Weights of a small transformer language model: tied embeddings, 5747 steps.
Each number is 500 + 40 x the weight over its row's rms, rounded and kept within 0 to 999. Layers, rows and columns count from 0. Numbers have three digits each. The size before them is the row's rms in percent of the matrix's.

# down: layer 2 MLP down (transposed), 512x192, rms 0.0559, rows 59-125, columns 0-63
# gate: layer 2 MLP gate, 512x192, rms 0.0568, rows 60-126, columns 0-63
# up: layer 2 MLP up, 512x192, rms 0.0547, rows 60-125, columns 0-63
down59 109:478485443480536459535456447475453496437548415452495497526497550479476449528520462475537563451512545524555571604434532524524504555557499477518491449439595457479499543552544478543483566483483452
gate60 097:478506522511471522466566534503534503530514474492494444486504561535530534507457522488465448447493541561459537441572480464508459520485450508481494559508459546448513526544548452434486455498529496
up60 100:468523473518432462399406498586492480475486505457521537523425414529519485582473440460499507472475467502438448448486516513528543529482596530552491527537512543452534485428487435550515522461493551
down60 103:457497538540508467402504448468532500490545448466548443517452534545558445485452466454542447495497490498473557451551487563485504507439561554534481530499547536471440465509536510482518504565540497
gate61 099:536435454487556564504546534518445503535508472490447524533412500562483566523480477541528466528512529491434549529521493452481557545489526505525525507536515468572511433547539506518466500542450489
up61 102:486480541504536512534577530544552508453480488511458459526442474466534552453503518521525550523541617572465487639517503583518522453470463553521547532475563553518526465510543569474481525504520463
down61 105:502479541555543482431470546507468501426511464434518541471475492532514458528500460497448557422405478522513499482462519454452508569549458505461501466453506494559505538521449527473514528529502523
gate62 097:526551423466499452502533473559539435526477465498520472530535602501516541508565494537467549544440543540545429547581585447499504567454516458460504499520502475488517567553526506496539550503507561
up62 098:496562478594549533540431530553417507494402495446467480467456552457534516486430469471500511503554488436472448529498543541462520520458574503497482493451463477484462520561452515509453498465468501
down62 098:464462509512423472510488455451457505434518474550463531489581432538452513510528488514520514458535502557498508481510518521449499502507389465443517455437566541554503472466557460573487580469562491
gate63 102:503434465452513427498542499555497512510498520565485519553490559455491476506457511524495521514526560520520418572487438515477437441495541487434511513465526509559481477473560492492551458571560447
up63 106:503481539547549506433556474515575469533508427456459475497543589538500501511497458543474450441545500530517473522451504437569485500543583498494469515494566449547525523488536448536473494475470501
down63 103:467509490495495467416386447468517457535524473457465459450485463470522508496533513559494505460454502537517465528495556453510467415518544480467464461505548464528422561534458476455513463472508465
gate64 097:458585499510438503510495498535499481483513561618525459499591548569437476553530525509474458474404491479515519500514407498474519554508498381484507483489518473512513502539498478550511496395521469
up64 098:481497534463507486454478427518507455528523570516561479546513510518528481461557558470494511513497565483510499519510499547486474479432549488507448513545485456494520493460505518498504459620490547
down64 099:501514451532485534486562505507496466517566511492502512533519569493459545446463550461519508487446446574562528501450517452555469531552522421518517461492552519541513461555493439488434459517470540
gate65 099:453435490414543568431464537460510443563499609533507515507471565525504481501534500530587568456391521516580513457520461513501518429496510482547548556505488471504521479469454534452545538507488433
up65 100:512478507484448531521528475497515543529516466503480548476481526521537482457528457541573529517504499447476488496571429537478489497502544404499521547505467450456494519390536483540480492519480509
down65 098:475473433449520502457486511517526509543511520524483548501527448441484532499446473486502513496487521593555499523464532489450562505535448552517509506504481495520422450540471593460496494459519461
gate66 094:473486576384449575521475529459451464442475480499514428467519489471474552502512523497470515527448469516531550501486501472537548511468453506530502498477529448511488500478494509522520554649495484
up66 097:529473518491528498523537525516593500493417541455583532600518488485428472485551475532490487507494485535559471563527600529470570523480421521528491457477460503539449496532560487498523423482500541
down66 096:444465465475486537533479465545537615561472518456462486475443542587555527514483520402538430588600564539469470475542488482587503464500475508475409513538469521454486546494520449492479489494518487
gate67 099:498559506542614479542543482478536496571356565472485610566550539476522485478448495624492503468493488627487472500437531461409481467523465525487476506545479516480416538504429427583520515461470506
up67 101:378442489528515457526499522530518510547537492533531497486414493459485555485501463506514487530556562449463435519542533499526480546514525488476454479511491497486439575505490442505474514550503433
down67 104:429581495509511499545464554491543512522531535474463470461513537472461505528425548531597458520498522513539481510500479491505446414495546558487506524567472519524382573532512462498492537579519503
gate68 102:521448491471485478487514478507599475461426423488524519525485503462515444558542502484546526478451507460598480499500476475541523505469542498471554543466471485516554565499485497494462422393463473
up68 095:524461490445479469467507506478436508561458544489477522485518496487529436528532539464518533465471458525529507564480409480506499418505479477542408540469473503492496506484521492536560481553503466
down68 100:595517480623572483540405501458556503522455479510458535525457505420427496535534479480479476480481558468539447540508527486535500510549506566469507416466522466509453518502519498513443467470533493
gate69 099:545474534551489505501480467523544426427556520479511488466519533499487537501557431494475495509505518552531492485534515542446508562528542465502463529492499502458496508483492464513547515439478502
up69 099:459522481482445482490481465562471480481483414505541524527580503446522478521505505484511453534476472542466469475494516505552473490494440491530519526489581483524555531584581460461471536512439589
down69 098:395546498488565491526559509409516514519552611530451535493495547434508500446488448455516517444539477536501550454523450484500485553497472498484523496498556413504514555552514509451395487479582469
gate70 097:472537498463402481493494478537481510437510454548489555441471499404458453451542434455497482495520574498414491441472500549495482530432495497505505505535440544441489482474512481449543529537528468
up70 093:458561508530444551511508478536517509502452538501486533513515478494581526413535546427520436456427518493538518424489606511567497558451502566466508476554498599523453505500526555532510496436486467
down70 090:479517515511596488555461438476500505503515482531414546507474482492580498556513451503517477488510534455590522564530506505482569471538519442587500507486493389560542484573491499544529453510558576
gate71 101:466473436460550462528553489562471462479511484532546480507481489479489513537527551542543537615565436536473445477541470559493471442449552433417454493501491516588467512512499468485564524528500566
up71 109:508469414468488563481514497449492495492525465461498480468484446534489534486488529582461514471465519512568504503495462550485473458486535510504560545482478583518497461492515433457416411427488445
down71 105:561458432470440548459492533455485518540419502502501477435487490553472554485545461542430502445520548485611527508439552522542511494517478524558565516494517555461471455525508431496466445411524464
gate72 095:506539518422498504406469440460441604496532431517496526523528509494522627552449471537472498447521623531483511532478510460500474472525505478466553486550517473424498541450432541535514535475542543
up72 102:489458442482528425482507481583467538510470562491566566467461456513488425496483470559477465591459501484409490451547463549494442511477412499541471516522470602478524492488475460513545527488506569
down72 103:505448459583525506501512513511488511517504534441582514488461441463462490525530497537538495605397507573401459501574482494534548528594465493448524451523452554534540514505464485462477569508474555
gate73 096:481500575540495536539500428566449543541517549481393465535463498447488529542524596473506547575515529486516489563522471482517547548468385491486480567532486517547456508456593474519511525503515464
up73 093:518528525514520411473515441445510500459462489501484507530515543446474485614540483447483538489506487598430471532519490420526477464480518460447465512507531557512474441462544484517481439527488440
down73 095:461613490472580471531537569520477497535502535499494477516506510529479566567501541444465541605517470569468464507496520466581493513504506489549504495554489527504481529464493427527463450542472474
gate74 095:528471502502500525524527501550521468551531442530511507475479502511463451532534525535495481505524437518517491439450436495509563519476534540511460475462535464420516544483582421462540462545517509
up74 093:483484461495465489479523529502560538428557577487470513537581481519480515522562468395402483502448507488499485428523468518560541489493443499493472462520538498504474483509467432497521487508496470
down74 087:481529511501484437525474521531502463464517474551476534543485487549497478488378493514585519567501527480470481511552515557474442473540516483517438588375454469562526545499416529511516522488535501
gate75 095:465423511495525498518494551562484434475541542498505446490496525490498432458479537532478518554443440495493481466491514538496543515518482482534474553482418457510498467479472537473530533521505428
up75 099:506485522538511464541502593483506590449514542568525509512571478489506451437493489515548489507436504491456499503444503509534545373459494483577570488504534525436413512512439492486496569510499463
down75 092:489484486465499463467490505479522544535515481421465550480481521543565539540486453488488512533558515415619502498451513524507524479497498458466476476440535492586536461431490480484525533499535457
gate76 098:464511494407468508544485459511465489532526519474560524467565445525574462493539540449536521546468499460452448492455525547595480513461518473496474545477435546481524496494430513508448569506463530
up76 098:560444510543487511525541490534453484461507513567545493434550503505502526458541536556518554475386472523412566496512527522535525443580421425537511485499542537554516501484514571575509522534483411
down76 102:518549506436450519488539570587487500484488511502433499503448452427400483539404521495487487572539476551505515560456525472536448483486500478489518491482580479594511513523422528527564546560459569
gate77 096:519508510488553474565514468486499497526520500475459485546479612535517453447478533533519528423512505546592543542531466485506442473483507609469527503433470496448517460477501486584520504509543492
up77 104:513460457517473457535473531458479522468493526507468491549528502484432490443582484535460494564463519539474548543491503547466543446500473557457560509456421502485535473514452551520522458465482485
down77 101:510495550526427481461471503518438564502489550460503517560528480479498514559512471483484531556476518517429504508505557432480493463524515555467610510412396461447486447550440490513528548475429505
gate78 094:527519460461510522412554451534554497439536531537459487480524482600477514520480507494517409487483514467555559508487537508454484556662553499520505506460460522544534529517493423469504512516434541
up78 101:495500447474468507506454570529476536445493528564534451495481530483508488562558502525497553489487513487469519428512490530505577492543418423458618533537492460472507469548505471495453443507532512
down78 099:519508543409491533477452499452583520562393553488538537526510429462533525506458504564521504523547529528518505448501493487480482525503582440423529472521449498488562472588475510520489530465480497
gate79 103:490514474492554518589554546440516483498472490419488575486477522396512556469467424559570576542518523523477468497485504513493534478466529533452491439489478498476562457513455457486507396494560584
up79 100:492460483530470530440499568508465471489502526545546478467506563494497427459517506431497572498525483513516492417506563498511527458503546512421503549476505424436477504482526495421493450476473411
down79 101:525440447544506451490509459504481532532484486459533514470521476567431521489473517531511466545466487580513514463487447489487528525447460552603480493488568508537536519516444452549499510529475477
gate80 098:516534517505499452527530473576481421407526499525497545520482527536493518559468521438482487545487491436526511509571512476484500497458559513540516570526470552519508454426494466514550476466513470
up80 096:446578494543531449470454466501436546497512493497465497512501494533449504525534601505522440529500439458485518503466545433502562561525546451512489468570494455494481387522559421524474542542489453
down80 101:503606519505521445502491453530484415422490485473522476521534466479477473532497514423514484424495475485492466503500501471598467556493563505487542604552524536488509480482498491524516453484461571
gate81 099:478493526567476450480562504483440541447568487465418514487529517475514501489483562493498461491514521568518471536561544468493519483477526483410533525457463536534540502545474497557509531511647419
up81 103:529548549507478511529511516509508466528542482514543453389559563491508480473480423580518459460502525479537468536521496572395525539525416539432496453507510489497541535408455517506474431485520515
down81 101:459491605464463523545456519482555535470449541561556507475456422528461452521558462466468479505485501512554479552479519507503531438370515493514460482516491482528427583457494565536497395564514494
gate82 092:546528570500517424469490525474472487531505527486490447454509521510536503504540485573577579519537499512530456483496530555481476456519523526487466550428457485516438469497494516509552578485433489
up82 093:488538526562535490476494534531521507449497500548571553536461494568553471465485431429554481459468509524509479472518530482535491423428567510475551487483433485541505391512509417584475510515537507
down82 098:483514464505462549456469541506549452485560490491534550566467491548489485554523505494507463476470479523478535432503530510534516474549415456528499469542532474504456564473468427457513455538530468
gate83 102:529525443530468560531557514574564451507548516463512521457497493538521539446450539500473453519535557507450447470490474508539436549526457478541503428458507464549548602439430529449517520409505525
up83 093:452597469495471414567479466498512506488497535481467460505511535476539464473512531504525479557533474548533505598486502504423510495525366539409511461505536518541594543470451506473540525497491527
down83 099:450465474563509553475505520489587503518523548534437485573461512562511525487489480494456564463550473467498474507539545532500482422513530462518490479505538505521556584463444495503529433422478427
gate84 098:593520453509426482430473528508483513483525565483437492538479540454477515554475489485520540536505510554563547496488454509473500412512573458460418566382545508503529507515617496509520579449539521
up84 093:506591488504548462462556444406509513477548484481494503538524520479531450451442491516479497543519502425514536494501503515413463535468473540523456495450475515495473478539508505445533479440500510
down84 101:510597505436511431579498493447478514560473502511500532470467484531497457445532578452527526470490516456515526457495482501457435453529466523524403534469488405485505443523480514523455512521473518
gate85 099:474542567478529493513503523524508513526487510528532512495533571483547484459427555452483500491473513427555467496511561530497478433558517569553477541539531425532565517493474555503527532426494507
up85 101:542529459459545500507442517467480501436560517480501434486445508493496518463489532428475511545432504514469503511462447499518557474512498460568469521417470529469447474447482458581455546592511487
down85 102:543501508562487524441513537477526524491516480462460489572525514483466442577545413461439553489411527510480591507494538554547448551458468530471488520528493486507527504619564433510557462465520458
gate86 095:525477491480526454478478545456571495493522494519521484548511536492537547429511513407522558529528435499442533520514448501481498520612448519456512528461400458523411525582467501483489512442503505
up86 098:511553549454562472473455513506513455534493480512442451478456497563411450496473551546501477497505433489481426513484444512522499533546493489511450476430555532554647551492428489488515490535520499
down86 100:502499500404546486460425507496446498514491503445604509433467477505513486493554536456447506474538484447505535519548556520521565512551561498456476571526526465514517499519509517485465465463536506
gate87 105:428558511491459490554487512499493543486451476519559393538467533523489496514492427575511478475513503506506481491573516483439431502490531604417577456459531515539429427514541487534529471452513545
up87 101:554467507454528517474509446514532497533538500492625486513424536484470543472571497596484493512546450467508474570547489496559526497554543556396524561477472543514519495556571544637528506558532515
down87 098:545528471493497572494475475542525483463537462521552517573481513547486503465483423521460514470506498458531555591539489491476441533533533468515570467389493489438526447454440533453507446469545520
gate88 100:506506465563500492530549414459448498519489503442481485505474497447529507534518490502524445478499458473517420460500492490481482445501483525521500529557457493532545498462583534551501551465491442
up88 100:454515454543521577490455452505471474531407464495583602508575525414428492566531516515516462436544538445497480557554502483499535511429562454463529524572524498518526489597488503502477512522520512
down88 107:493510457527479509488474553402473512564500489492544503519462492434561522564490519465470471488483585459502422510514480498499483479519551545539509525566514485554482488503573436484502526474515499
gate89 095:496502561553452527573568521519540478512497534512513466512554543557479563445398451497628470501510473506466572495447554553528482542508493414454488554528373498502524496550476521456496468488581483
up89 100:489449541479537481485484489458488511517444552508529474523544437509574485508529471451472545486478495464452477478471496450469528447496542489517460503505513530566552470485492472522480507531365511
down89 096:444467540505469559480482532496514442450493465516530515483507526516536509529546520593552381545518537493526545577530490546514501539587419493519532558501475546529438487466487503543518469553583460
gate90 103:490523522539521485516470530452515496534496532465601442534431434515521523536531472508484531464535472452432474517508505571534506556436421527496533506573549522382520474548503463558514471501440492
up90 094:577556479555509549522520570483476498567462445507463508516465529484478492475526532568520405548471532502464505501492508442544482430545591509570561413451528501489531456551426516561461526513443520
down90 098:508507441524524500457540501496502533525502531510541496471431515553481482544549469495601524497481477450473454489440528531476438468483505433509492437482530518514536511434471558560522475467478447
gate91 091:473573557472484501507541550510447562580517587494496433479559526543469509540408442517524516477484550573475449479473509415495480509535451474493441511508481570527551492525528439500542470484471433
up91 096:419500471508538500468483454540465476466472531542461496519534532484431499511459473463521481481446452475430470513607490526502529461540483534491456491505572513588536462487543492554532489503508452
down91 101:514470538531497435484469481508503524495484422517527458497477545506477497472494538525481487546505526497519424499485533456524527501538530454424497608530404476462526537499471510509563481529551472
gate92 097:506514521554462478472463428436509592557525481462530465520422466490452521490451555597457533472455454524535540466485514559509557481590547519555469496468525411528464533488554424513511500533522512
up92 105:499511520519522530513446475432508535510462584465537421477472466508504524499459481448504501513486500536509565449465478434508583492487478528534488507484568504436450478540442564480512496487593561
down92 096:470453480418484501489487583549439464464517383544452540483513480460555479539533512519527454569530535459541437485497493533506478463541468526532568513491440451549551564437545498548486523437470469
gate93 098:563519565565524509473553516495498479492523548503481478498527467453554531539462432516537515539486505553525434485508425489484524460514502450465532482417503580542475527556575522515513648627533498
up93 093:457555567504536520442527511553548521561456422452524498484531515503540538488475451506513502529488463475514544416483475487545521419580487468517432462452492492485517444508532470537519541470462466
down93 101:504488521442566540489454484491491466526502534447530500534459503474585456571499519564450370507531480456524516507448538518586509455531477540462554493504534541486488493489469466502501459458503445
gate94 116:550499473466531529513531493585515497494503488501456532489475514506491510571511536561487515560540507515523516487497550506479553479542396546525542537481581468534450504478530421539465452474505565
up94 104:465607529447526503573553590540496480414433518483458499520509525520464489419491523459451501510493480558523533462503485474483473502464498487498550564477422527555443528529420528490535472468535499
down94 107:565539501452489523529525478492523362537534521524529502510465474475489408560473525526522427519541486475486632491470478470512414521526520504520505502499519526521524437516499478483526509490462455
gate95 096:582508447554503486504473451437565456448468531500526504523474527467562428550512514566515422510457514524491527458522493437482510418480524480442593563457483428460503560474554424511552507463498545
up95 097:433581525571507606477516467491490561514486489422528547519477477503496538529479493470570507487499444454497438403495507523555500535506526489506473441499549556518431448515463491494548480485542472
down95 103:469388493500474527453454454535497531478467487482554507555467534524508502450490497478509516511474521502456493450541527571543520514549532492538484506501526533484420423494493547507473495559476593
gate96 100:506516545577492485435510466523491490499507542511459580585473465503555532559607541498497434456496544460586492523552499462508459524501500560474591497491464500500476521517490499473528497483505501
up96 101:573505533456476477507588608516488534449499438471501493452456481502536458501490457450546530471493428558498451530506510493465486450472460497471558495536497548548518525477494501495490558499547529
down96 107:477507525551521509545551561488515495446519533451440500486565492495515517510516543418522543525477455534575502550526522539527476648403489534506530503502580467505433563479492557493491493513534502
gate97 101:537542482547516517552447519490528541461469536475509430524490560501540510493510542476481503476484436522522581558467502561496495479504510545467501509504477494562524444447531522466516588424553479
up97 101:523511554510531489474431414481519430550559565464541493478575482540542601497529448516495550508471487539552519464504559448556502483490465556469474490537496564514436536478513561489507515578559515
down97 102:424440516432554459473473488502552441503551492484516547506570454523525508427419408476502514509530505426548479476527459602482571546482528470471512476521447554421489514575476592488558467558448520
gate98 090:564436419496482479460472536521535476501460533489450500505536480496458489504471441553471527442563526538481572500558546524464578510475473521424457476531579408435531465547549431540487578516508539
up98 093:556521472629532471584483531508423509457554537447542457516521485528493539474487533488475516544488534555483482509558530503403510520594463498530428556473510499464521464455510545488449534461521468
down98 093:498558448489492452568487523506426533431436527499483520546478522528519452540509473455506434517511502525492547515486516494491534453541552501471459470486479480374508361466539524490457510492514478
gate99 099:531504543557547541487438507428442527517505514466527530519519497510520550560502555430469452466458546464519452483466567450487426515455466542494545463464460474521460539481443543532452435484461490
up99 104:481556552474504466450539535488515527534548513593501489495422533535466543399507483544554540476482517522521522541422461505474523483540492446510544511546487489508481561493523546525445459406515445
down99 106:555515505611476491510551503546510515518486503499455517458488500502468550482474531489487481514496589484546472488385595482469560524503521434475436437556526420536474488487438475600537563585443495
gate100 100:477449447463508544496486521502449484526471580489492515537521437482484499522443443556528569499446558535524480484481498478489559504494494494507504453459490429508483474533471530466445417487497574
up100 106:479493487457494610485428526514476502483573438497458501553448396455498533515487467480568489446574510505493541463462458471468514478508486490489504455551565497466499517532539508467454489551563512
down100 100:559494612486475465477500486583450544546485502534519508473543504472491492542523608532552448525458462508477517581530511505461446549583487497478474518462508521470477467551461551525600504501516549
gate101 099:468462564634487445512561541500482526500540466490527506519436516507516539473478512556487508481436512484490470497527516508566472514517535524457490534478432495478493540463456508538474493492477436
up101 095:544451520453483493526549524461497473459475510492450570537462582499507468512532518464457468492498538528536512488460487537559479512479519506465560523431484555514511560519486480502479511477505556
down101 098:493510449547533464403479475503472457501558535560489462470500463477438500530474515615456493539519463515473530518514443438403499530537471453496472469439520553467502413513580493399558537518517473
gate102 099:535521419464567498452513488479526488500572466514420488442564589463523448469435563494456509509490468522502521483569498489537471542507512455442518462510579512604492525532500559435530515492507477
up102 093:455492496518527523490530512511422489499465465516487476504477502460471454523539487517467472446445488482490439529502467529455531543469470550495551435457554512469574439538587523506475474424406552
down102 102:520538430516532505450522473474485574484431508498420486443501484477528579548492502513476482542446506519441556481519428476471526485496445450445544530484475538567508448584414494493524472479503495
gate103 096:458521502441511472436439482548441521474543546553437495572469510549490446415500496584405480516430519565514533483549466493499511570580535454505450522494434477526484527488538433521576480517504522
up103 100:490496497497530485482569428530547490477524466467437489474548492539499546454484514551532487549519454459464554545552483471501540492531497544518492527460519524459535449504493541429517510512476464
down103 096:534478432525504502453514501502433529491457520539436433523472488473477436557444601522537562514487528493574466549499519560539513526562483544506444475444442436528494462517471525507548510521444554
gate104 103:484537466449528451548474457534604427537468548432491473491490566514493471484555505496483483546473450552525534486424508460524480465467522486450505466456487516558450531436471486548554548541508502
up104 095:544532503461524492471520507471461513478568513478536495501552441511418439541598493520490503486432451460493556472475501510496509522502462443474462506480517499554518521446505517445526501469501559
down104 105:403561550525457490499484569497436524448480594537486512525466494468549520506532524567537491406490496436511464488419479574504474506472479508564493504503472516449541565516535475481468406483470514
gate105 099:424513486466467505534581529474532492478508553495457437563562479536546460488558480462457551497523515543456553507500483463557445527530443473453557462478566522496517423552454457465516435475506558
up105 095:438535485476507436507501450584481474427471464481467443458477507468507493484542565478433526517535519473540539625546370394458533539541490485468467498504471512463535489537467486502521438585505478
down105 098:482563533551527486550495498502505503508510474471455523597456460394557480595509470438494502535533514538493469474545535588577461470503570470492513514472503504475445548477457464476566548483504549
gate106 097:487436501545544549503439532505497529507532570496485465501482507550500448500500509529490565478398489458522486470420564459501481480459543544460503495469473470513518539498548471478457545561495530
up106 096:534481522538442445530481527471463502550534478514475506524524457499463494495562527512515472604535446537509500519461502510447492487496455448401540511507541495489474509447555517522582517450557453
down106 101:485500495530491501495478534516450497501496584503456519505488502573456484509549454512560495559494585462531490527464480472393464435483505471473486497533526530435540470538519530438489531518515451
gate107 099:506478521491457467511561579428480519540521473482471479458532425390492518501449481459479410525475512495454475428401487519523489415502535551469506413487527566546473484498591532524434536523520489
up107 088:522391506500448538473488487404418562527514475498534455512487523470531603467481500492491506472545516522483500510509557553462456526491527506496474522532484462501484480538519436517513525473560515
down107 097:546443510488446471519540500444438536468505407483517507379488456500507542480452470521537559466560506409470573486475546514415517473542539444512508430537446473509489538445575441456493513482474551
gate108 097:497496503523490558459520571504499473433534477561496567545530511525459558504548534523515551460490508553551510486483481505552466475505425471479566500550545499506581515528512529459458504504515505
up108 101:454505561484500507496473467492467445532449563496536468546476483473438511489499567437516522525460472492492492518475529487586491474461492407469527464466423521465509430548451480597444451557505391
down108 103:427433518508464488540508490484364512554452502480528491479519514527520498554508514460509514497416542480560465541523562459514565535540484467496486485488574548483532508503494507514544578478495536
gate109 096:445514511589416476493453530520482562550582504487522550594502448548499458556484512552474491448461576531479609520527455470519515523508456496533473560414494464516525433511501567559535457458529467
up109 099:434557556511522439563493520557554479503471511516481561468481614527537460546535539445526557585491467539547431567499559556568506552469495493466466479439478518521468421450430484482537508544450497
down109 098:520502423534503490554494457441559544538505540484532446474420466524478397546505469529525439443462498500483486454485531514539514487525510495576557461492513530493497480518488450488523576451466499
gate110 105:457369580528454531537563514523534490461586505527443494489555460508531520473515471493444493487530570545457480508521517436492503478526463436498563532450450474517526523545455560414490505509546461
up110 100:434535514508479479588457475562482547432521496517493456482489541531445417476551486451467541489484536530473473537565543528566440548426448554519476468545456546582523510503452447543540548538452507
down110 097:455479544504525577484506489539455526476561547545418475464453480486535488484506528468508569453529501529489549575484560482463480546467446530473462535531454511454527521490505459417503482507528477
gate111 099:521588508501512568480510457531564448469487496559356463472481579481478529509544469492433527560507466519453473486522486481524544514477469427543456491480536483584496532465529397524468507496543428
up111 094:425569499441515479532521526469496528560543473553461491531546435533489538469502469395552523492450477549506582490477531487449522480504560498495552433534459535457542480503452462418498472441545502
down111 100:539524541555467531462507519488478481451471443547574504566471442468467501502459507549575469456494490485523550495496503522508585519498581532470564476451579495474536503574497508535488407521481580
gate112 095:433492504507497460542577443517493512550562492516495552499513471539418555484455445491487500491482447537470535541445464487516495482545433471510414535474520493496524476512562531562511548548560535
up112 088:406488508459522516511546501542508510552552522523446433479457440468485496503513432544541517505477561517525458492458445440505451468526545479474462506531460435493448533455499575507498542480593463
down112 093:425523479534525536525447448518591498484449484527515450504486513463547487544548506490496504452443492490577522551479484539505544482480565483509566479502553492479438466436502546567500408505545545
gate113 096:538485531433548536495535503492563499558540553529515509558481498509512468518489527490494537483488491515577559516525477545537496445481451592548491518488584568477545526424481484459483511503562496
up113 099:491455507501422489582515566493459570478530510535546489490542467533588465452440482451527474515499515464478522515466477525468474473518482506477491456584461436472487517544452486484391489547510420
down113 093:535474529424549487516514475457455528513444547515526591460467522519501582459526525530507414492505389453548458448541503588496514490474494522495511504466490485526499542555521458565504570446503465
gate114 107:572499501500451490539539480532520500518482494578520470483410502456541479520537517544443473523507497424475475542549499530514495497528503494545553478453474467545494554459492563472511495591517564
up114 105:457457462552460552504506540556467477439511560469435473558522482489532480457464435469569509462439496535467481530533497507517533513437509473514546478482477562484543456504588523486540454489504532
down114 102:500559579413556578482441508491565495551460536419573501500464553497465531565433487562513531478501438497503565522457473548398461530519491486408510510540531482534531425531528509458545578487497505
gate115 095:461444409547442530506578441505488494518453471474491474463474410417486446534519481500508439486525532502431474452447414488492482471529437506519482456508535467507501515501568524530570533507497541
up115 091:553458409526475529539493520500532536448533570477495472555511517518500564441531490422462561528439502446556476520463561533541500504443439463550496465536486502526390524538585509483463471486541457
down115 096:463490516558442456514522551522511499497558598489489568551511507458423481498494472480496585484504513498502506496572461569488449479505512478524518433479477528499492496595514470508497485516473512
gate116 100:506501477474486592446473549497511534549460552477477504538473482534489484520500522518492462546553494551465436498535501516492556529516379541494460501571598541552468467516494461533481504542471517
up116 103:458454465476508541547488443562482525520508577526450523463442584537495500586543470619526483447615549534434534495572524554526514555518487509533475499546473470443480485468496571464556486456470482
down116 100:541542503490490476495522547484520485488507493465474484540523500507581435506562515367464497499532506513480484508447533470583443504431490506540452484444477514489541536452484523502573504486473474
gate117 098:467517519503636493530538509548528456461420474586548499481515498526534434561468492541547473428498547454539495505442509444443514503588531477485500517515542486431482495555422447461516527420519516
up117 103:534525409534447409479506492465473546486524471509484528568528496481409490558510513513456451505575500458472555549521513541466515493500530552512512460501594580523466452505477528506484522477455492
down117 094:454465510472570553530497502535440415548505499512524501516519491500542523515489440493550468571556470520493459512467487462519552503520511511486484597518520404509533539482408461482469516525549481
gate118 096:501479498447474464525481536464537468514497515500468450522411542497502387498444551477415444493531483459455501381485448507517506507504570510503547435486549511598542438499480490429451496526553509
up118 099:525487518494469501526504472507504448491477502469560493500447473425502551465463572495609516484505489487490471574521583577476447463470525493496547519460488519416537550479505482547549407545526449
down118 105:527471480516502562557441476514527481459451514480530477526445554410482452501503524522514480507479487453509483475532510484439561527442548558529533486471522497499462478453462451444513482520516459
gate119 093:481469522510521544472523533569461473493513447479482527477438432532534526456529544506510488435569529550473429517513505551471551538422494498469535502520553550494515471454491478509483482433477522
up119 097:509534514499526536502425514522460482545479488506554432586500548454499406508563505499536513448511521542526526525504444456458463472512486482502518501547515485486439472506582450436459527443481561
down119 099:430558503501535529546525579467573518460567450493425504594491450577458535482513503493514478541506464489476446480493534505518544471525602507469468532537438456475546503478527547455439529509596540
gate120 093:483472559536489504540517502541489499510472536508514504573499543490523525511525561471475524401530440552589473437487476491451527491440516506405500515473517532548483565542524447471475538534538487
up120 098:483430455400457560486486472524520512536493446475505540499569541518473474467488596480525471517485488518460476497526541546509450495512623504436527523493458454475485525471470570474471414470478452
down120 094:520456544551458433482495496547538529522537476496456611520487569488505526454487400436456564539460486479472454464466472502523518480523456475510499507485550540515547507556470556445452502472507501
gate121 100:534440501455450551567509521574493501433509519545513554517530501517506498473518532465485503507545466510496468524480505543513461462493526501447483552525483493443454486512407554549466450484531536
up121 104:542600554494516507578489569506492528450509470445518446538483528444509441524551489490446453434488535536496523580595485496522444525517534495464474426500463485573479470521492544469417531526479479
down121 101:608443529482465578473471501501467489461437527464533495506546538431556484449510479551526468460495503506479510473527494467593479504537403508556500443496478506502549476439428497401497477460493561
gate122 100:501515555462447512553476460538523468537450462441418511465459452532486480515519480463484578560516482443509539499477529486443504521524539412478523497489505532497537478447551528496476470539420423
up122 091:471502508529558390514497454470503520480545498514478544546538461520469442484507497560520558490505513556532530506503490426531581512515466529464477628516438509468504486539539531491491494516474432
down122 097:496538525545486509477489489513421523467481508544520529521460461568533574549555503459487518508546475540483528437471550558497455542444455574510533444467601498552532482437522494443526486571527525
gate123 099:545481462494437555443496487473527545527560498442504534486486498495462486489482463443523477486465544485569514450537568577475474446528574537531537461489456492483466495430497516458574509513485464
up123 095:477499529588412453398523451439503487436560473547418491541419545498495487498558509463499526513486546465485491505507502472544528494501500476470499564450515443509468483478496522514517469499469441
down123 100:486506546541501431522497517509482402402507481471502542535410512490498568524481478573480470497501441471527448473493469471464418490488484578521515459505469474508539507525552468517478476552506524
gate124 104:453449530528496496474569527548484588559548492509476496508448508491523408528457510432526494549504480521500544448537424552547498497440543506528571492425446469594500508462502582524484501510361525
up124 107:494496532530538505542477483508453543447487513533554572519558457501480601433469539547393497476458532519495477532517484567440460481516484515480489442515459496540596434490486532516492556519518471
down124 105:505564545483474470472520465448506449499460493493460471536509437552557537546530561482460472482443503436494476526507491515489485453465516527536455506568476562446388518464541511466551566493543413
gate125 104:410517509586489507477479407447497453516455530463486561517486489520501525546537521479476465476534548480470554502496494496527532496505494486526492501492480467431550475552504505521486441530527487
up125 099:477392469510496496520486481478582511482451474471504507478510431422494518493531498449528492498567522507525497540492533464454457511483496498561432549474477468527472525534448540484586603490467493
down125 102:501498503495522394484549522471420510563495496490618525473533547512480475544476461531543481471552615464497565457449516503543476480519434520520463521501519501518512464523508486565556477552483454
gate126 099:528533538500494423498498500487452478512415593544484469464482485500501484476494568372525541466468523503532445481470488442468515568518484499455507465439476553572486454493519579522540569446485507